Weights of a small GPT-style language model, trained from scratch on English Wikipedia: MLP 448 ReGLU, biases on query, key and value.
Each number is 128 + 24 x the weight over the matrix's rms, rounded and kept within 0 to 255. Layers, rows and columns count from 0.

# layer 13 MLP up, 448x160, rms 0.127, rows 7-13, columns 0-159
[[131 125 130 171  90 180 160 114 165 162 152  69 144 146 115 108 139 110 143  76 136 139 109 118 146 129 156  55 153 180 109 130  75 145 102 136 157 135 134 131 127 122 114 130 156 135  82 129  70  99 148 115 106 104 148 126 153 104 117 136 122 111 137  93 146 128 139 139  68 122 164 168 140 112 139 144  79 113 184 119 106  99 111  97 131 129  49 144 135 113 123 123 139 171 107 117 118 131 136 135 141 109 118 133 125 132 121 149 118 135 156 102 141 175 103 127 135  74 119 127 151 109  83  89 140 112 132 107 154  98 128 131 133 175 150 130 123  95 134 159 155 112 111 126 107 144 123 113 125 136 112 120 114 127 139  85 125 108 172 130]
 [134 162 188 126 129 186 152 125  94 129 128 131  88 137 120 109 132 117 137 169  93 128 156 153 108 150 109 114 117 169 118 100 148 118 103 140 123 117 173 110 170  96 105 138 103 161 134 144  86  97  78 152 148 116 102 125 128  99 128 133 115 122 135 105 170 137 131 119 111 100 107 109 136 117 111 139 137 102 111 173 164  74 124 146 104  84 131 124 106 136 129 118 116 138 137 152 134  97 145 139 151 124 159 118 112 115 148 142 192 164 146 115 152 129 114 119 136 144 152 135 107 122 130 108 142 114  74 164 145 132 106 107 114 136 141  82 154 142 155  76 156  85 111 126 183 154 156 103  84 141  83  95 144 158 133 115 152 127  79 153]
 [134 142 117 116  73  97 104 109  45 153 138 157 103  79 145 140 152  74 107 106  96 157 159 111 152 134  98 161  70  70 121 151 139 118  98 120 119 166 147 123  76 108  98 121 181 140 142 110 116 120  97 125 100 125  96 139 163 169 113 137 107  90 114 127 168 140 117 127 147  97 128 130 142 103 123 146 176 156 166 128 160 117 178 115 139 130 101  92 142 108 100 117 121 104 148 144  83 111 163 158 192 146 114  95 124 140 145 151 147 148 117 116 126 120  70 128 100 140 100 144 109 151 132 145 110 130  98 127 143  76 118 135  98 119 109 165 118 157 119 127 164 135 179 147 134 168 161 121 129  74 139 129 152 119 132 162 135 160 144 127]
 [137 110 137 137 110 159 118  94 123 185 171 129 139 118 152 139 133 147 145 118 127 116 114 108 125 137 164  97  92  90 123 100 140 126 121  87 110 113 125 115 136 112  52 106 161 170 110 138 156 138  86 129 146  93  93 114 158 121 111 176 118 129 138 146 143 122 155 118 142 157 158 102 103 118 141 107 173 110 127 129 132  98  88 164 165 137 125 104 127  75 100 107 127 154 136 157 138 145 141 114 138 115 104 129 105 121 184 150 110 144 121 103 106 111 159 135 135 138 112 177 151 147 105 142 128 111 164 144 105 137 164 124 133 144 125 114 119 139 126 101 102 120 138 159 113 172 102 134 123 143 134 137 147 140 116 100 132 167 137  71]
 [126 146 161 100 114 144 104 134 119 151 122 154 136 143 177 146 128 118 105 122 123 121 121  89 116 105 109 161 100 139 143 108 178 122 136 136 105  98  73 150 140 178 110 105  98 120 134 114 152 126 140 122 107  94 125 131 139 104 130 116 110  90 145 125 139 160  98 147 101 111 119 114 152 125 161 106 132  96 131 141 136 108 118 126 104 160 171  85 120 120 171 121 155 121 115  69  93 138 139 105 141 121 119 127 122 170 134 125 149  99 149 103 150 178 152 134 154  94 194  91  97 170 130 155 126 145 146 136 125 156 110 149 132 129 154 120 106 139 142 125 122 107 116 124 104 148 104 110 169 155 113  99  74 138 101 177 144 142  97 133]
 [156 163  97 138 134 106 128 140 107 113 176 133 120  97 124 154 161 115 120 150 112 130 101 124 160 119 138 110 152 124  97 114  73 110 114 151 162 120 171 133 115 141 176 106  93 105 129 136 123 164 132 136 127  71 163 118 119 130 126 146 129 129  79 134 137  96 133 130 146  99 130 138 128 139 120 131 124 148  84  90  87 132 181  55 134 114 132 141 127 158 168 125 172 142 173 111 154 164 110 170 161  70 129 102 146 139 106 151 134 140 128 163 174 132 102 126 115 144 121 129 114 107 116 189 129 128 129  90 149 138  66  85  92 127 168 171 165 114 140 158 164 147 145 134 122 131 109  96 102 121  82 155 150 135 150  69 163 121 134 126]
 [ 97 152 142 132  90 159 100 135 173 171 100 127 146  83 134  98 135 121 178 177 104 115 158 172 109 168  89 105  91 114 103 161 131 139 120 129 135  99 136 113 148 112  90 135 125 141 101 117 147 139 135 131  95 149 117 110 120 110  90 115 162 136 157 131  84 143 130 119 116  92 133 129 171 148 122 116  82 129 156 135 125 118 137 104 126 123 139 140 131 146 161 130  85 158 120 107 160  95 118 110  96 140 130 147 152 113 170  90 157 125 138 109 123 115 126 168 138 144 103 124 128 147 146 123 136 175 132 106 141 146  96  93 140 127 129 104 127 101 124  95 127 135 112 115 157 123 148 104  96 127 107 127 176 149  84 110  73 141 106 121]]
# layer 13 MLP down (transposed), 448x160, rms 0.118, rows 7-13, columns 0-159
[[129 139 102  67  98  92 147  97 113 161 117 141 105 135 156 126  89 122 134 152 121 128 100 110 103 135 133 137 187 118 180 109 149 158 157 130 112 147 137 178 149 157 110 123 132 117 154 120 129 153  89 118 169 146 138 160 142 129 131 129 119 118 135 107 110 135  95 130 136 105  90 141 100 114 126 108 113 138 105 155 130 101  89 117 156 111 105 118 162 112 111 153 120  96 159 147 172 101 149 141 138 147 116 118 131 108 126 146 115  92 179 159 144 155 143 201 113 146 111 103 114 133 125  96 122 145 122 152 108 166 132 112  86 104  96 159 143 137 121  84  91 127 150 153 103  98 165 162 144 146 183  77 112 160  89  99 113 136 116 104]
 [116 151 114  87 143 104  57 127 121 146 113 178 151 119 128 138  88 121 124 117  89 141 102  87 157 147 160 131 121 158 179 145 138 153 142 150  97 134 122 118 154 115 143 159 174 134 138  99  72 151 139 175 108 152 147 126 129 157 119 136 118 125 164 152 123 131 107 112 116 157 131  88 123 111 154 110 165  97 123 100 164 114 164 127 100  93 134 130 154  97 166 163  94 124  98  67 146  81 138 132 123 114 119 126 140 127 108  87 146 142 129 137 106 104 181 115  78 162 149 157 129 132 101 117 167 142 153 121 139 163 124  93 131 141 126 130  92 138 149 116 147 108 116 137  88 126  93 141 148 158  86 124 134 129 146 127  91 106  95 158]
 [ 82 114 128 178 117 100 108 133 145 131 132 147 129 123  79 141 140 136 128  96 155 135 135 126 117 120 113 167 136 115 127 143 146 140  91 119  94 133 140 125  89 126 114 165 134 114  93  70 109 163 135 143 118 112 127 137  66 137 149 167 140 111 112 124 142 119 147  85 144 129  62  87 118 133 111 123 139 103 104 163 128 119 138 112 119 106 154 125 113 134  96 155 146 121 129 133  98 149 128 118 122 122 110 117 111 104 133 161 146 128 126  96 133 126 125 158 113  97  71 138 161 148 140 130 201 113  94 124 121 111 156 132  89 123 163 181 136 158 148 108 130 109 140 155 161 177 152 149  98 117  76 148 135 174 200 167 107 151 176 124]
 [160 162 123 118 112  98 120 114 130 129 119 169 105 145 152  72  93 136 182 126 167  94 202 116 133 131 167 136 127 136 117 131 132  76 141 116 145 104 136  94 108 149  98 134  91 122 129 129 127 162 185 144 129 132 151 136 114 164 140 122 112  98 150 111 100 126 118 142 128 143 120 159 142 114 141 175 105 129 144 172 119 120 109 114 118 141  97 128  95 113 102  99 148 139  96 117  78 153 160 147 126 151  93 111 141 156 114 129 142  74 117  82 122 126 114 117  96 154  98 126 146 142 120 151  94 149 159 100 122 125  99 143 168 159 140 160 142 107 128 141 126 126 146 148  95 123  97 138 145 152  57 160 143 126 135 131 116 132 129 135]
 [139 168 140 140  71 162 129 117 113 128 151 137 134 122 143 123  88 142 103  85 120 132 109 139 155 103 149 102 143 115 176 128 145 129 143 150 145 121 142 155 127 148 149 107 118 114 145  95 184 103 145 128 164 176 123 121 132 157 105 110 135 123 124 151 122 132  97 164  95 136 145 152 117 112 111 165  94 112 155 147 103 124 145 120  73 149 131 143 159 151 154 151 103  98 123  72 115 157  84  95 116 144 130 159 139 129 142 125 155 107 113 142 148  98 106 135 130 116 160 135 117  83  91 131 105 153 139 114 149 125 134 139 179 134 157 122 156  59 115 152 153 135 142 148  82 140 109 106 131  98 130 139 122 129 105  99 122 108 160  71]
 [135 131 132 114 123 148 185  87 154 138 118 116 149 130 156 129 206 122 104 149 130 131  83 136 115 100 127  98 103  84 151 143  91 165 117 137 161 161 111 130 148 112 130 149 122 171 109 142 170  90  90 127 141 139  98 149 126 127 155 112 116 114  77  90 117 100 114 149  97 123 129  95 160 112 124 184 138 154 147 106 109 111 119 136 128 111 115 110 117  91 148 123 172 143 161 104 115 130 121 150  85 158 132 130  58  94 114 128  97  92 129 142  95 149 106 124 145 150 133 162 157  83 131 158 134 118  96  95 118 101 152 177 168 150 145 179 119 138 124 102 173 136 137  53 141 126 149 152 119 136 143 141 137 128 176 141 103 130 123 141]
 [108 153 132  90 116  78 172 150 107  95 114 168 145 123 128 126 110 143 176 132  85 127 132 131 122 107 154 167 144 139 112  86 152 107  97 117 136 146 121 178 113 134 149 117 109 171 145 117 121 114 123  97 181 119 145 138 103  97 138 164 119 143 123 103 160 122 115 137 130 116  92 123 103 109 107 133 126 115 107 134 142 128 148 145 116 130 127 108 150 133 113  60 150 153 112  91 122 137 115 126 124 112 129 109 132 162  82 136 183 141 107 158 150 112 141 162  58 145 126 160 111 112 122 148 126 157  91 132 153 109 149  93 132 113 174 112 129 122  98 109 117 107 141 142 148 108 142 123 101 167 158 149 162 155 117 140 148 163  91 127]]
# layer 13 MLP gate, 448x160, rms 0.126, rows 8-13, columns 0-159
[[136 142  94 177 109 140 144 125 145 128 125 172 105  90 171 151 109 101 137 144 118 101 123 117 172 116 115  94 143 126 129 102 140 137 108 117 157 103 117  98 124 139 128 116 160 137 103 117 109 105 130 172 167 124 152  74 107 136 131 104 138  96 145 106 151 131 133 130 138 128 149 116  92 108 101 191 153 163 137 124 143 124 125 125 124 115  80 100 130 159 108 155 117 130  99 127 147  79 165 139 137 135 147 116 130 143 132 151 146 164 126 112 112 167  99  71 140 123 120  76 137  75 116 155 169 121 109 176 117  69 166 147 123 175 119 115 120  97 153 145 132 148 103  97 134 111 171 123 185 148 149 131 115 105  96 122 129 146 179 119]
 [103 109  96 102 152 108 207 110  88 138 126 122 160 158 136 146 110 117 172 146 156 168  92 145  90 131  67 116 106 146 120 149 146 158 125  98  95 102 114 120 157 130 155 151  67 136 123 134 116  84 171 128 146 103 132 126 117  99 126 152 116 109 182 122 103 140 151 122 132 123 121 148 184 118 140 140 121 151 110 144 141 111 151 142  89 166 149 119 101 168 159 137 132 166 115 127 166  71 122 146  75  95 148 148 133 105 159 131 135 120  87 117 101 137 114  98 117 128 120  98 134 101 162 118  92 113  92 103 127 127 117  87 139 147 146 124 135 145 137  73 116 123  88 116 149 137 147 116 155 140 123 129 115 149  76 167 136 175 140 174]
 [117 182 106 134 123 122 161 116  91 121 168 108 116 151 130  97  90 132 150 126 118 153  72 130 107 111 101 141 122 118 105 119 141 104 110 128 160  89 130 134 145 120 146 125 105 157 164 124 112 149 109 116 127 128 138 108 126  97 157 163 164 160 136 155 113 108 120 135 124 124 104 143 132 108 132 141 173  80 123 144 137 139 125 143 104  94 126 151 133 151 144 146 130 140  84 103  99 134  91 148 114  56 164 109 117 112 155 125 114 135 128 119 171 120 125 120 107 145 153 132 127 148 141 158 161 148  89 191 150  94  99 158  66 106 104 166 158 123 119 121  82 146  97  96 150 130 137 125 120 136 118 157 132 127 101 125 159 147  78 157]
 [109 136 144 151 154 130 146 156 133 111 121  66 123 128 120  92  84 163 117 104  82 136 128 141 118 128 125 176 130 147 128  75 102 121 130 116  90 125 147 100 110 122 121 118 118 116 117 125 178 127 103 128 103  91 106 140 118 126 135 105 122 132 134 143 150  73 136 170 130 155 129 149 170 174 142 110  93 139 124 121  97 136 149 127  76 131 152 102 138 162 140 107 187 151  82 123 101 158 135 106 132 135 140  95 116  95 126 123 165 116  93 155 167 148 136 138 142 108 159 116 116 123 115 150 113 150 159 187 160 109 149 142 155 154 147 142 111 147 130 148 133 142 157 154 153 127 157 152 148 122 115  97 121  91 108  86 104 107 142  78]
 [111 127 141 175 161  91 138 128 142 116 100 123 133 134 121  95 134 118 141 107  98 124  84 112 124 137 131 145 163 157 184 118 145 103 128 128 135  96 112  83 118 169 127 128  74 137 118  89 106  67 142 126 160 131 106 119 140 146 120  81 115 150 154 144 132  92 122 156 122 156 130 114 115 137 135 146 129 127 153 101 140 173  74 155 113 125 131 157 184 100 101 136 121  99  94 112 110 136 136 139  81 129 145  98 181 125 133 119 163 154  90 119 103 111 167 131 153  81 133 155 156 152 157 162 151  88  81 138 137 132 111 142  99  93 123 114 136 106 145 137  96 140 150  84 139 152 148 187 163 138 150  96 108  73 169 112 117 129 144 121]
 [128 119 102 122 124 120 131  96 138 120  93 111 122 180 169 127 123 130  80 120 120 174 100 109 112  91 141 137 114  94 148 110 148 101 148 149 132 114 104 152 145 136  92 136 119 158 113  91 114  61 130 119 155 109 131 102 130 124 189 125 130 106  90 131 114  98  95 165 171 133  89 147  96 119 141 168 139 123 151 146 138 115 117 150  95 120 125 136 129 106  96 120 155 149  85 101 119 176 145 161 115 121 143 129 126 134 168 133 144  98 150 126 101 142  81 120 110 143 139 113 133 147 157 149 182 130 119 124 121 118 155 191 124 120  94 143 152 108 148 180 135 141 115 103 154 127 137 160 126 148 155 155 123 112 133 140 156  92 160  96]]